From a checkpoint of a small transformer trained on Wikipedia: 2.43M parameters, no biases in attention or MLP.
Each number is 128 + 24 x the weight over its row's rms, rounded and kept within 0 to 255. Layers, rows and columns count from 0. The size above them is the row's rms in percent of the matrix's.

# layer 3 MLP gate, 320x128, rms 0.474, rows 125-159, columns 64-127
size [ 95 102 110 105 103  99 109  94  94  94 109  96 105  95 108 104  96  95  95  98 101  84 102 108  69  92 104 103 104 100  98  94  91  97  86]
[[162 116  81 118 171 113 134 123  94  99 130 125 140 138 127  99 175 109 149 104  76 139 100 144 106 109  90 110 150 115 168 135 160 155 119 131  86  91 117 162 160 142 143 146 122 107 140  82 105 154 116 145 138 105 178 118 152  97 118 110 134 148 181 137]
 [163 139 120 132  96 144 149 122 101 126 128 137 132 120 154 107 133 128  51 168  95 153 148 130 125 132 130 128 140 126 121 137  93 122 144 149 125 131 127 128 131 118 134 170 141 169 144 152 120 166 142 161 102 119 133 129 145 143 140 103 100 123 104  85]
 [143 128 149 117 118 122  91  95 119 137 135 115 117 124 156 125 101 139 129 107 148 173 172 148 154 130 157 130 131 160 125 121 141 164 148 159 121 112 111 143 170 142 133 112 120 114  83  76 137 110 153 111 109 146 129 101 102 137 136 118 114 122  42 182]
 [144 126 123 133  87 122 112 176 136 176 112 159 117 145 120 128 144 162 111 107 114  89 110 105 127 133 134 147 140  89 147 144 159 132 158 110 101  93 119 121 116 123 143 145 123 155 152 126 111 167  71 131 134 131 110 118 145 123 125 132  64 111 179 112]
 [143 133 172 103 142 121 142 129 122 128 127 116 118 143 130 117  99 171 143 116 124 118  84 122 174 124 100 103 135 111 136 132 158 169 152 157 173 108  60 155 149  93 112 168 143 129 121 152 108 167 104 132 129 127 121  94 132  85 156  99 119 113 116  87]
 [169 117 147  88 130 124 129 113  99 125 150  75 138 117 109 129 117 145 125 147 118 146 108 117 155 121 111 119 197 127 129 132  99 107 129 105 168 155 132 137 167 137 124 113 141 134 148 129 131 131 124 135 131 104 131 154 145 138 159  46 128  99 155 112]
 [ 79 131  86 151 148  72 138  97 119 145 108 145 127 139 153 151 140 101 172 105 139 136  96 117  93 145 125 152 131  85 163 114  92 169 149 126 130 165 109 121 158 131 130 131 176 146 193 157 102 162 128 133 103 133 100  97 141 168 133 145 132  84 124 131]
 [124 135 115 125 106 158 112 131 115 125 115 139 114 146 136 154 115 125  85 159 129 133 127 100 110 124 137 118 148 125 100 110 128 107 129 134  98 118  94 114 156 122 121 138 162 134 143 131  89 109 165 143 150 129 153 106 121 148 154 182 142 148  77 174]
 [188 158 147 119 161  95 147 100 152 123 126 109 102 146 120 127 106 159 113 148 142 147 123 123 132 171 104 107 117 141 139 145 153 153 138 170 170 120 131 143 149 147 155 133 155 152 176 127 147 132 138 145 146 114 172 156 150  80 136  92 105 105 115 132]
 [140 130 139 150 162  95 136 101 167 112 111 132 132 103  90 123 136 148 136 118  81  81  90 108 132 134 151 128 119  99 168 116 164 107  91 173 127 118  95 126 123 102 131 146 128 146 121 116  85 121 150 147 103 166 114 115 124 119  81 119 127 101 198 164]
 [133 151 110 173 198 134 102 141 118 117 123 134 116 167 115 133 150  99 125 139 103 167 159 140  87 111  99 143 101  92 138  96 105 172 131 105 106 156 118 150 139  96 146  80 137 162  85 111 125 111 139 171 144 111 154 148 117 117 112  82 140 144 171 115]
 [ 96 145 113 117 119 134  75 132 117 106  85 141 190 151 135 117 114 159 102 133 149 155 134 121  97 172 153 129 170 164 119 105  93 123 128 135 145  92 134 144 168 143 125 106 102 144 119 128 106 127 106  84 108  58 132 149 138 119 120 154 137 138 123 125]
 [131 187 175 115 115 132 151 101 121 182 159 170 140 167 159  91 179 139  89 123 141 156 136 121 122 125 123 138 115 120  90 127 161 138 142 103 112  98 119 125  99 135 193 162 136 169 132 112 117 174  98 123 146 115 162 141 135 105  85 108 107 122 141 109]
 [195  90 134 118 177 127 158 119 137 110 125 129 106 139 132 138 133 128 160 127 138 110 146 146 148 142 132 116 121 139 145  78 128 148 131 154 113 145 119 103 139 133 105 138 131 149 148 137 117 134 160 114 117 110  91 180 171 131  97 139 162 116 108 115]
 [142 109 137  96 110  92 133 124 105 120  83 104 133 162 154 161 132 117 130 123 101 202 165 127  72 132  99 119 124 143 125 119 126 147  90  88 144 130  83 163 118 114 111 121 116 139 126 132  93 138 121 125  96 107 134 147 168 131  85 145 124 130 143 126]
 [151 120 116 117 121 127  60 149 122 116 154 128 132 164 132 153 157 116 126 117 127 155 164 130 108 117 109 130 124 149 112 190 125  94 177 152 113  99 123 119 115 173 184 135 134 167 126  94  87 137 106 105 130 120 156 168 130 114 104 120 119 165 162 128]
 [140 146 137 157  89 137 142 166  97  93 117  47 126 120 129 146 136 106 204 169 113 128 124 130 164 108 155 110 121 147 145  97 114 140 103 140 133 155 144 118 110 102 152 124 144 131 125 150 160 125 171 114 140 155 151  94 118 129 138 121 157  86 122 144]
 [170 135 131 178 149 101  90 121 141 126 113 144 109 127 111 135 141 168 135 121 149  93 108 141 155 178 114 157 113 122 129 129 130 150 155 153 132 121 121 111 156 136 113 145 147 123  98 108 138 111 121 124 121 106 108 131 106 155 123  93 104 140  82  81]
 [ 98 136 138 160 131  97 120 198 127 128 106  94 126 123 113 168 124 121 109 165  92 141 125 113 149  98 101 116 109 129  92 145 135 157 133 106 128 160 115  97 113 103 170 105 103 116 132 143 123 173 130 144  97 125 137 104  79 129 147 111 154 145 125 151]
 [ 94 109 106 148 109 127 120 130 125 123 144  91 138 153  66 120 113 128 111  95 140 192 130 142 126 103 118 153 156 107 135 101 138 135 137 129 156 100 125 161 164 105 126  92 140 128 133 147 112 167 107 115 173 128 161 142 128 126  81 128 154 137 135  92]
 [117 158 157 124 169 131 146 106 105 110 114 168 145 175 177 113 147 126 108 135 107  83 149 149 129 134  86 128 142 117 121 149 138 148 131  90 111 145 145 131 145 120  91 129 148 140 134 163 120 137  92 176 120 110 151 133 131 110 114  68  78 124 138 134]
 [132 164 110 166 105 101 145  97 152 117 138 107 127 122 119 131 124 139  96 138 166 128 110 119 136 193 120 154 102 112 100 129 134  84 102 179 106  83 153 117 114 132  46 111 115 103 125 154 117 123 168 153 129 145 144 173 145 146 155 145 148 149 122 102]
 [162 148 141 147 164 134 126 152 130 130  99  87 161 112 147 118 106 121 101 154 152 107 151 115 139 174 138 142 166 160 103  63 139 149 131  83 166 140 129 154 135 147 141 113 113 133  90  84 140  87 145 140 122  92 143 160  93 131 125 106 125 148 132 105]
 [108 133 134 170 121 128 115 129 101 171 120 149 142 115 116 127 103  99 145 103 139 121 121 110 142 120 135  88 148 105 131  79 108 139  90  83 138 169 168 158 127 136 142 118  83 172 158 131  86 139 129 124 129 106 137 125 115 159 133 116 143  74 146 121]
 [116 139 148  84  75 141 168 105 140 110  96 124 123 148 114 148 145 172 165 142 145 125 116 136 168 156 114 133 120 132 125 104 159 110 128 150 105 178 138 157  94 150 158 168 132  70 163 141 130 148 138 133 101 138 141 146 156  92 129 121 160 122 130 149]
 [149 127 120 100  84  81 113 166  80 113 165 105 165 136 114 164 129  82 130 142 100 116 136 139 192 102 148 148 118 170 164 117 164  96 128 110 134 107 120 128 125 109 132 157 176 110 157 122 141 145 141 128  96 102 161 146 137 146 141 101 159 147  96 167]
 [183 154 115 124 147 143 123 123 145 115 139 155 131 102 134 141 170 124 117 126 114 129 138 184 100 168 135 129 101 125  79 134  82 149 145  89  94 113 120 137 161 165 150 140 125 108 161 128 147 120  84 135 108 128 148 115 111 169 129 107 101 194 140  71]
 [130 102 103 159 121 128 126 139 130 132 138  83 146 148  98 104 154 143 128 120  84 143 142 145 111 147 103 111 116 106 159 131 101 126  85  84 116 140 118 128 140 181 113 163 112 117 122 111 144 155 122 124 100 183 114 119 150 148 127  95 152 102 143 176]
 [ 98 134 172 111  66 166 131  94  87 111 113 135 146 104 178 125 156 129  89 108 105 133 115 118 110 146 102 105 145 167 164 115 117 113 149 100 115 131 157 116 144 119 156  94  98 135 127 147 111 117 108 126 120 131 129 149 152 127  83 145  94 163 115 109]
 [164 119 132 149 137 115 137 121 116 103  95 105 113 123 181 116 100 120 101 100 140 125 154 124 136 112 141 162 145 153 121 126 169  93 119 118 176 189 117 155 143 115 133  99 143 128 128 185 131 114 158 108 129 127 175 117 161 169 136 127 118 118 163 100]
 [115 110 117 158 139 161  93  84 115 141 154 135 146 141 134 145 171 105 141 134 150 153  98 131 135 162 127 129 130 147 155 105 147 107  95 128 139 104 128 137 127  99 143 123 136 130 110 158 156 120 109 146 140 133 142  81 131 129 115 118 129 116 104 114]
 [140 125 164 133 154 125 111 141 105 169  75 117 125 129  55 139 115 110 107 126 130 133 104 116 148 137 127 115 101 109 130 103 122 127 104 139 131 138 116 131 150 109 142 109  96 125 115 136 127 178 158 102 142 165 152 153 132 132 122 114 120 112 128 116]
 [150 103  98 130 158 118 110 155 119  82 122 132 105 155 114 145 162 128 104 127 117 180 102 122 185 119 118 147 132  80 139 130 136 109 160 142  77 106 128 140 118 125 149  92 143 126  89 133 133 173 174 136 149 119 201 129 156 117 113 133 172 128 129 144]
 [121 123 109 106 144 131  97 125 139 155 126 153 113 165  97  94 120 158  93 136  95 153 144 131 145 141 120 147 147 132 131 100 114 119 136 109 170 145 136 145 149 144 168 171 105 139 157 110 155 127 153 138 158  90 175 136 162 143 133 111 128 108 102  97]
 [107 122  83 122 170 102 177 113  89  86 131 126 119 130 144 104 169  76 125 140 124 111 157 170 151 142 118 145 111 117 157  76 143 179 159  94 150 115 111 143 145 123 106 144 174 127 108 120  86 149 146 140 108 134 135 108 116  83 111 108  68 147 162 132]]
# layer 3 MLP up, 320x128, rms 0.479, rows 125-159, columns 64-127
size [ 93  97 101 103  96 100 107  92  89  93 111  94 111 106 110 105 103  85  93  92 111  85  94 108  81  90 102 104 111  93 104  93  91 103 107]
[[171 136  86 103 187 161 168 163 130 131 159  77 143 135 111 142 125 128 107 135 111 133 135 106 188  70 131 129 119 149 150 141 155 127 109 139 109 114 120 139 123 125 183 140  96 152 151 158 113 109 146 120 123 116 101 164 144 158 121 115 148 127 102 120]
 [134 175 104 146 110 102 148 142 146 151 199 109 108 145 122 126 139 137 143 126 148 135 166 143 183  77 130 148 109 135 135  88 128 158  97 107 159  73 101 111 114 163 131 130 129 144 158 146  95 171 115 131 113  96 148 155 162  98 108 160 170 126 120  96]
 [118 154 122 123 126 156 152 153 156 145  84 131 134 120 113 132 117 108 175 125 138 119 158  88  88 166 150  96 161 127 180 119 127 105 118 136 120 132 111  90 103 129 169 128 141 120 150 165 143 152 118 134 170 132 137 198 108 126 168 113 121 106 122 125]
 [106 146 173 148 160 108  91 164 107 147 131 139 126 141  99 153 137 125 170 113 102 140 108 142  92 157 162 137  90 158 106 127 104 132 134 132 182  99  80 155  90  98 154 108 128 131 117 153 140 164  82 125 113  95 104 114  99 107 145 112 132 150 166 185]
 [120  53 110  93 103  65 135  96  83 136 107  89 122 115 132 140 130 127 121 116 105 123  85 116 109 158 131 146 174  93 124 112 153 106 148 109  98  94 150  98 122 134 174 120 147 171 130 122 127 158 102 107 154  80  98 100 115  84 127  95  96 148 126 155]
 [133 108 106 119 174 159 110 121 151 136 141 172 142 134 160 123 163 166 149 137 141 157 130 128 123 192 125 172 101 111 100 137 124 114 152 146  98 150 117 100 151 124 128 127 137 111 155 107 152 104 112 131 134 112 142 141 110 113 129 105 109 153  90  97]
 [132 133 115 123 125 106 137 127 136 136 106 101 119 136 111 129 106  82 101 132 150 132 109 100 137 102 109  94 109 136 103 109 108 112 124 105 129 125 173 131 148 113 132 123 150 123 145 147 173 150 154  96 157  97  52 114 156 121 160 167 140 130 120 162]
 [114 148 112 103 107 194  81 103  96 120 123 117 122 164 127 104 149 133 105 127  95 125 129 102 114 141  96 115 134 136 158 118 143 118 142 121 163 105 116 143 152  97 171  94 153 128 124 139 113 151 127  68 144 133 133 153 132 124 118 114 167 131 179 133]
 [ 70 159 145  99 121 112 117 137 126 112  87 134 122 144  69 123 140 112 127 103 113 128 146 136 106  92 104 150 123 110 117 163 107 113 120 110 118 161  99 145  93 119 104 146 141  76 146 109 154 128  96 180 126 120 144 110 145 158 134 152 120 147 143 132]
 [124 111 164 138 118 126 118 135 128 177 142 152  87 117 140 126  94 113 148 151 121  99  95 109 116 108 117 118 132 144 115 136 124 152 141 129 119 128 148 119 142  97 162 139 132 160  83 130 165 151 142 130 128 137 100 153 143 134 124 151 150 141 147 178]
 [120 125 135 146 153 135 142 112 112 150 166 137  98 138 118 145 108 124 155 163 116 126 156 110 145  69 124 115 127 143 129 163 105 140 155 147 126 131 158 115 111  92 131 118 120 156 135 144 132 154 122 145 114 147 152 172 134 181 145 159 152 125  98 124]
 [123 113  99 164 176 124 145 159  98 135 144 144  85 103 150 101 107 124 111 151 116 111 125 123  88 163 105 126  87 122 104 135 116 160 118 136 136 109 160 104 129 137 139 154 124 149  97 123 116 107 152 172 189 123 117  95 143 145 103 164  60 175  99 138]
 [110 118 118 131  97 121 167 139 121 164 104 120 135  80 180 150 106  82 110 108 104  96  95 131 104 125 172 137  65 131 138 123 102 106 143 132 119 171 115 100 117 110 118 132 127 122 121 141 143 115 141 111 111 128 109 181  99 135  92 118 140 167  98 133]
 [145 137 155 172 120 129  83 157  70 146 104 108 104 113 107 142  95 158 136 104 130  91 144  91 127 127 121 123 160 103 118 132  96  98  81 120 122 139 167 116  99 114 174 132  99 139 100 152 140 155 121 128 147 122 160  83 103 106 125 170 144 108 147 118]
 [153 143 155 128 139 174 110 152 124 142 164 101 125 147 155 121 116 147 146 160 157 109 138 135 118 124 126 114 158 157 121 104 133 131  91  96 135 196 151 137 148 131  77 150 108 111  77 169 157 102 150 120 153  70 129 145 119 136 150 117 176  94 108 142]
 [ 87 139  96 146 164 103 119 145 140 149 155 148 106 128 139 148 153 141 137 142 166 197 113 124 100 118 127 130 139  94 121  98 116 142 152  97 103 132 160 110 117 116 134 117 165 117 148 130 161 166 159  66 143 132 125  88 117 177 140 133 108 122 147 112]
 [171 145 130 157 118 151 134 139  60 116 155 143 161  86 150 127 119 141 151 128 127 160  79 131 141 167 164  95 130 127 142 151 102 158  93 147 114 109 170 113 112 140 149 128 154 135  91 136 137  98 113 143 170 130 127 124 124 142 198 143 153 121 153 140]
 [132 138 147  86 153 133 141 150 104 137 127 103 144 137 121 147  87 120  86  72 147 135 102 146 119 153 130 129 116 130 122 140 121 114  92 170 101 157 108 152 138 115 153 100  86 144 116 152 141 139 151 159  96 125 172 126 122 102 105 173  91 103  95 164]
 [134 130 119 140 130 129 100  83 115 115 113 133 119 158 119 122 127 100 147  80 119 109 156 145 101 137 121 157 149 116 172 125 160 101 165  99  88  98  73 137 134 156 129 149 165 119  97 127 128  93 139  85 117 122 120 104 141 102 127 153 179 114 136 115]
 [152 152 126 132  91 131 133 122 157  90 141 121 138 154 102 120 127 138  96 103 128 138  65 116 125  83 140 137 129  75 117 125 139 136 180 111 126 178 148 147 111 118 178 178 121 144 136  87 139 158 160 148 115 127 102 155 135 165 134 117 154 134 161 122]
 [108 135 138 141 165 109 105 126 175 130  79 109 128 123  92 123 112 112 115 155 129  88 109 110 128 158 116 106 113  82 116 145 123  83 134 113 126 183 105 104 156 153 135 132 150 100 137 127 140 147 126 156 155 151 106 129 119 124 170 123  92 126 153  92]
 [103 127 114 135 168 135 102 124 126  99 102 128 102 114  75  90 129 109 137 128 112 143 136 113 178 132 130 113 133 122 133 115  93 182 133 147 122 124 113 151 108 108 143 131 119 118 131  62 123 100 131 112 107 116 154 146 161 120 166 114 100 123 117 117]
 [128 146 112 128 169 112 142  96 180 109 144 178 126 139 117 111 147 170 153 162 109 139 146 126 107 121 107 141 130 157 136  87  98 158 161 146  99 102  90  48 104 131 129 118 120 126 102  93 138 150  96 118 147 139 137 119 109 132 129 138 102 128 134 145]
 [190 111 116 127 112 159 125 170 179 134 132 133 119 160 134  86 138 130 109 158 114 129 147 141 137 139 107 159  85  90 153 150 113 155 152 122 136 147 159 128 100 118 128 161 105 172 105 145 151 138 122 128 147 136 110  83 110 180 108 118 118 137 167 141]
 [149 140 138 139 152 124 124 160 163 166 140 157 119 147 105 118 161 125 126 148  95 151 108 145 146 187 151  70 127  92 159 157 140 120 138  89 156 194 147 142  97 124 143 108 154 145 156 166 155 111 121 165  88 122 141 101 100 134 105 167 115 117 128 125]
 [154 168 158 128 111  95 124 151 101 145  99 105 123 168 137  92 153 112  92 112 115 104 103 113 122  53 138 149 100 175 106 122 151 178  95 186 111 127 100 109  87 103 117 154 139 149  95 122 140 128 126 109 125 105  72 156 150 121 104 179 140 154 108 152]
 [109 197 152 108 154 145 127 143 133 133 171 158 117 167 150  95 148 142 130 143 119  97 120  97  77 132 149 127 130 147 154 128 141 145 134 126 129 109 170 142 118  96 128 155 108 116 140 119 135 116 125 113 130 115 118 102 126 110 158 131 104 117 142 119]
 [132 129 139  98 130 109 124 107 126 128 132 156 134 108 149 102 162  73 122 105 108 111 109 133 145 141 159 123 122 128 147  82 128 140  98 153 107 108 112  92 147 124 135 166 160  79 104 161 133 169 122 125 140 166 113 104 127  92 129 162 144 132  94 125]
 [117 126  96 102  96 152 141 101 138 144 126 113 143 136 117 115 141 166 113 112 128 109  73 172 127 169 137 108 144 152 176  98 133 127  90 113  93 178 152 142 116 174 112 125 117  91 141 109 120 125 100 137 123 130  83 132 103 152 131  89 143  97 133 138]
 [146 116 146 132 132 124 117 172 186 124 153  95 122 143  97 126 101 137 136 122 113 119 131 155 141 114 151 113 103 123 126 168 154 122 123 136 135 139 120  88 130 128 147 137 123 122  56 112 109 148 153 119  92 130 140 146 133 125  60 104 160 152 129  98]
 [108 145 148 140 134 154 123 131 148  95 130 108 113 118  87 139 169 119 133 103 140  87 139 112 125 146 112  99 124 128 109  85 118 121 156 143 131  48 152 121  96 148 117 151 129  96 109 140 118 136 142 141 145 145 112 191 147 140 128 135 151 110  91 103]
 [ 99  82 135 158  88  87 132 134 105 154 138 107 145 132 176 155 141 117 135  91 164 124 116  97 131 102 127 132 148 131 153 104 129 115 116 120 165 145 141 105 129  99 134 123 138 102 155 123 139 129 128 101 135 122 108 127 102  96 111 104 146 143 125 160]
 [141 138 126 132 102 124 110 161 156  97 123 171  93 138 120 124 141 176 116 149 154 100 108 127 123 170  99 108 154 133 164 143 146 162 107 158 117 138 135 106 173 116 115  97 150 100 111 124 151  78 107 101 146 101 119 168 101  86 153 140 107 116  94 168]
 [129  64  87 136 119 159 135 129 141 155 175 169 115 133 141  98 133 146 151 141 140 145 114  83 108 118 107 121 178  97 126  99  80 130 100 120 117 121 108 143 149 119 123 144 111 140 137 143 142 121 146  76 118  90 152 153 116 127 102 137  81  73 129  95]
 [122 118 154 152 131  76  97 139  98 126 135 104 142 133 123 134 154 154 117 146 137 112 135 145 155 136 168 135 145 142 163 167 156  99 136 122 121 141 182  99 146 160 160 110  93 115 117 121 129 158 117 132 134 123 113 102 115 132  87 134  86 128 113 114]]
# layer 3 MLP down (transposed), 320x128, rms 0.546, rows 125-159, columns 64-127
size [ 95  94 101 113  95  92 106  87  91  96 109 102 101 100 106 103 108  87 103  92 105  82 101 102 103  86  98 107  92  97  96  85  99  99  94]
[[ 98 143 117 157 148 130 150 187 120 158 152 102  84 138 161 133 156 157 155 126 112 140  71 161 144 101 123 154  94 123 153  93 144 145 109 169 149  95 133 118 155 165 105 111 158 130 150 105 130 122 105 115 117 127 153 158 158 107 118 148 113 155 139 130]
 [120 121 121 131 168 122 163 144 110  97 108  80 120 129 120 161 125 113 108 150 156 124 161 112 123  89 117 152 131 131 161  99 126 120 134 144 105 109 137 174 145 111 108 180 118 129 138 116 127 120 117  88 119 133 139 137 155 109 126 121 138 141 145 113]
 [140 107 134 120  91  91 121  96 165 117 183 140 109 139 140 113 141 174 107 112 109 161 137 155 151  89 139 128 141 119 156 136  91 137 149 117 140 122 149 173 139 120 132 124  97 120 132 111 142 147 145 103 137 192 120  84 106 144 118 143 112 171 130 152]
 [126 100 186 127 121 157 152 120 124 135 116  54 103 148 133 174 127 175 107 150 106 105 151 124 127  88 110 135 140 123 156 100 135 116 174 111 155 111 122 145 136 113 121 136 154 124 110 145 124 129  92 147 161 168 116 132 133  97 153  99 119 101 108 110]
 [ 90 160 116  95 110 119 136 112 129 108 107  86 110 111 144 139  99 141 107 137 124  97 120  99 115 102  88 107 106 113 152 124 104 128 179 155 145 136 176 134 124 101 106 137 119 136 140 115  87 154  87 134 108 108 132 109 116  95 138 142 134 113 103 128]
 [ 90 129 114 116 111 133 123  94 119 103 105  92 112  73 133 133 161 144 122 146 157  98 148 157  95 122  81  89 118 123 137  87 123 155 117  81 179 131 120 107 149  80 158 139 130 120  84 116 124 120 108 163 143 150 132 111 133  93 121 121 117 151 138 153]
 [141  85 138 152 145 140 148 117 128 110 131 118 128  95 150 209 126 168 140 100  80 146 136 138 159 132 190 151 173 125 149 121 134 132 164 168 175 104 150  98 138 134 112 171 172 161 150 137 145 132 147 101 109 103 138 132 136 159 105 105 168 131 126  97]
 [140 118 151 112 174 108 103 141 165  92 135 119 138 127 125 136 154 120 107 100 127 138 151 141 141  98 144  83 138 125 133 122 144 170 153 144 174 157 136 162 174 150 109 149 116 113 171  77 134 114 126  82 139 133 165 136 116 129 117 129 114 119 156 130]
 [106 199 107 144 158 141 175 152 116 161 155 159 133 134 111 134 168 130 109 146 141 151 143 139 138 124 108 145 134 138 121 103 114 137 125 147 102 105 156 132 114  95 143 106 148 168 106 111 118 102  98 129 155 143 128 131 180 145  86  76  95 176  99 153]
 [174 114 121 107 113 113 135 136 139 178 137 128 119 152 144 148 111 142 132 137 152 104  70 143 127 107 156 172 131 120  98 103  95 134 151 175 140 124 140 156  85 129 113  99 162 101 119 118  89 129 123  71 150 130  95 173 122 148 133 136 170 121 127 137]
 [114  98  98 132 174 143 125 139 135 124 128 105 141 134 131 164 104 120 124 124 140 167 137 133 100 151  93 128 109 121  98 127 159 139 108 118 111 133 147 126 166  87  95 156 100 111 128 125 136 131 125 103  89 173 123 111 120 116 149  89 108 160 113 106]
 [101 142 160  93 121 143 134 127 106 117 127 150 118 156  89 167 145 140 118  90 110 124  94 102 136 102 121 152 137 157 118 140 179 155 110 124 115 168 115 143 113 179 118 106 138 101  74 166 193 150 135 140 116 136 131 140 158 133 120 119 129 133 129 110]
 [135 124 154 128 116 149 129 115 149  67 124 127 154 124  95 118 142 149 146 132  91 121 128 135 101 144  78 129 178 119 119 108 132 115 147 145 119 116 105  87  96 124 134 115 107 131 144 105 119 125 154 105  81  99 145 147 108 153 151 110 113 136  87 105]
 [102 121 123  85 119  87 114  88 154 164 116 131 145 121 160 123 134 121 112 110 106 136 141 107 181 121 101 133 102 124 105 115 108 153 127 101 173 156 129 167 149 121 104 168 135 143  73  82 158 140 156 108 135 114  97 132 163 102 151 126 135 115 147 144]
 [127 105 136 140  94 146 166 130 127 111 106 139 130 155  82 134 180 140 131 130 111 138 109 134 123 127 165  94 122 140 132 131 149 124 126 132  98 129 151 128 121 152  92 119 113  93  91 174  97  89 131 145 123 134 103 133 144 138 150 102  88 142 148 114]
 [128 155 142 142 103 134 133 108 112  93  80 112 132 127 140 186 129  62 135 131 156 109 148 122 139 172  96 161 175 173 101 155 123 139 177 136 153 164 120 127 119 146 180 144 150 109 111 125 156 135 140 104 120 125 143 165 117 153 129  91 127  98 157 139]
 [139  96 153 106 189  85 157 106 128 156 142 129 103 122 125  70  98 111 101  88 102 103 127 108 158 125 137  97 143 110 118 134 151 115 141 126 184  97 185  87 139 122 118 129 153 130 142 134 102 141 124 121 111 130 111 121  88 126  82 134 151 165 111  94]
 [178 117 109 125 116 124 143 133 139 142 158 115  91 132 148 113 122 101 152 123 151 133 161 118 113 140 113 163 145 141 104 125 117 128 145 138 121 150 134 134 113 131 160  78  91 118 193 130 105 163 143 103 106 148 126 139 163  72 106 146 188 125 127  97]
 [140 128 123 129 129 137  68 134  95 131 132 150 155 130 122  97 111 156  83 105 156 177 109 113  99 117 155 122  92 141 135 165 152 122 133 115 171  86 158 120 161  90 126 152 114 147 160 152 124 105 124 133 115 134 131 135 157 103 118 139 134  97 113  90]
 [134 153 116 118 147 145 138 124 154 158 145 132 143 125 140 103 140 167 116 144 133 139  88 112 157 140  87 160  99 176 157 131 104 126 113 111 103 122 152 188  70 141 174 112 149 133 140 134 135 128 149 163 136 162 131 148 159 105 121 135 150 121 125 116]
 [148 148  61 147 142 125 135 125 129 168 102 146 157 150 142 132 115 112 137 152 114 128 108 108 117 160 180 150 129 126 149 126 125 126 121 116 163 155 107 100 132  99 136 143 151 158 151 135  97 138 162 130 157 123 129 140 134  99 124 134 148 154  95 110]
 [ 82 131 127 147 129 140 117 134 132 120 137 113 138 122  97 121 158 102 128  98 127 107 119 131 147 121 120 110 131 102 121 156 173 118 110 147 146 107  85 101 107 141 114 132 123 134  64 138 122 133 153 199 134 134  95 146 106 133 140 158  87 146  79 115]
 [142 125 148 158 141 114 126 124  91 100 147 112 139 116 105 143 156 112 119 138 105 109 115 123 143 138  92 143 148 102 144  92 164 126 182 123 143 166 145 114 131 128 136 112  93 133 134 116 152 131  81 102 116 132 163  79 107 107 142 141 121 115 112 100]
 [145 127 149 120 109 110 160 162 193 117 143 176 105 153 131 131 144 167 124 157  93 166 127 151 139  71 125 119 123 126 123 102 116 107  77 116 134 104 135 102 166 137 139 148  92  89 104 139 144 123 138 138 119 137 139 131 129  80 137 157 119 127 131 138]
 [ 89 127 140 166 165 151  93 142  94 123 135 105 164  85 116 131 143  79 117 154 105 138 128 139 134 107  77 104 131 104 135  74 140 131  85  83  94  87 108 133 146 142 149 146 135 156 126 112 164 161 113 110 159  93 146 111  84 145 130 122 150 128 115 127]
 [125 125  92 165  75 162  96  96 150 126 135 139 155 162 148 130 151 116 145 102 123 180 124 159 154 144 118 137 119  99 149 148 152 115 106 107 138 101 146 129 159 122 158 102 109  87 169  78 143 118 117 132 153 111 132 151 103 132 174 125 101 176 162 118]
 [134 139 124 112 151 132 124  99 143  88 110 119 121 160 130 140 128 136 124 141 109  97 117 145 154 166 163 113 143 155 128 133 123 111 161 135  75 139 111 139 132 132  90 148 121 139 115 115 139 122 129  60 161 123 161 145 161 167  85 116  99 135 118 128]
 [ 77 163 120 133 112 122 110 162 161  64 103  95 143 145 153  99 152 134 129 123 164 112 148  92 127 138 120 129 145 121 147 156 147 122 152 125 131  99 124 149 151 143 117 157 105 103 148 163 147 171 106 116 144 143 101 140 147 119 100 114  98  95 127 140]
 [126 127  76 141 143 132 123 127 130 185 171 196 122 150 136 108 105 187 121 168 132 160 115  83  91 131 141 130 103 104 139 120 128 139 102 100 100 127  96  86 145 129 118 120 139 145 144 170 107 157 153 118  91 111 107 126 120 130 121 165  99 156 108 116]
 [150  89 146 120 114 127 121 124 149  87 161 111 149 135 126  89 117 155 135 167 152 119 145  92 121 136 148 176 153 126  99 139 135 131 139  79 133 149 101 156 125 128  88 125 104 104 112 126 155 148 155  58 120 109 151  93 153 110 160 125 125 134 160 126]
 [124 110 109 142 112 110 130  98 122 138 135 129 107 119 126 138  84 174 172 120  99 135 122 118 111 124 135 180 152 118 121 145 156 156 115 132  89 122 159 107 190 144  91 127 141 187 118 147 121 155 147 165 112 125 126 133  86 107 112 122 139 164 125 159]
 [125 105 123 123 115 159 111 138 134 164 127 170 117 138 120 114 104 114 136 112 121 154 142 129 108 119 102  94 131 103 151 156 163 144  95 137 119 156 163 166 138 148  85 165 139 102  97 148 158  88 149 130 132 102 131 133 144 148 112 135 158 131 106 115]
 [141 129 132 121 136 120 120 110 148 146  85 107 162 132 143 150 115 100 138 127  69 136 137 165 123 140  79  94 137  67  84 136 137 133 138 175 145 136 101 174 121 154 187 125 151 144  99 135 108 159 126 153  99 108  97  97 130  87 166 117 152 162 143 115]
 [ 88 124 122 171 113 159 111 105 104 119 140 148 110 150 140 114 141 133 133 125  95 182 130 144 151 158 107 135 113  98 126 106 165 109 110 114 144 150  90 131  87 115 196  95 147 113 123 129 147 115 155 169 135 136 122 152 134  92  78 120 120  96 156  68]
 [ 74 125 153 116 134 107 118 139 160  89 156 145 152 114 139 108 201 155 165 125 112 141  88 124 171 174 113 163 148 128 144 149 114 119 137 115  71 116 155 134  92 137 154 157  86 138 109  90 180 105 143 117 152 126 119  88 129 126 137  96 129 119 147 135]]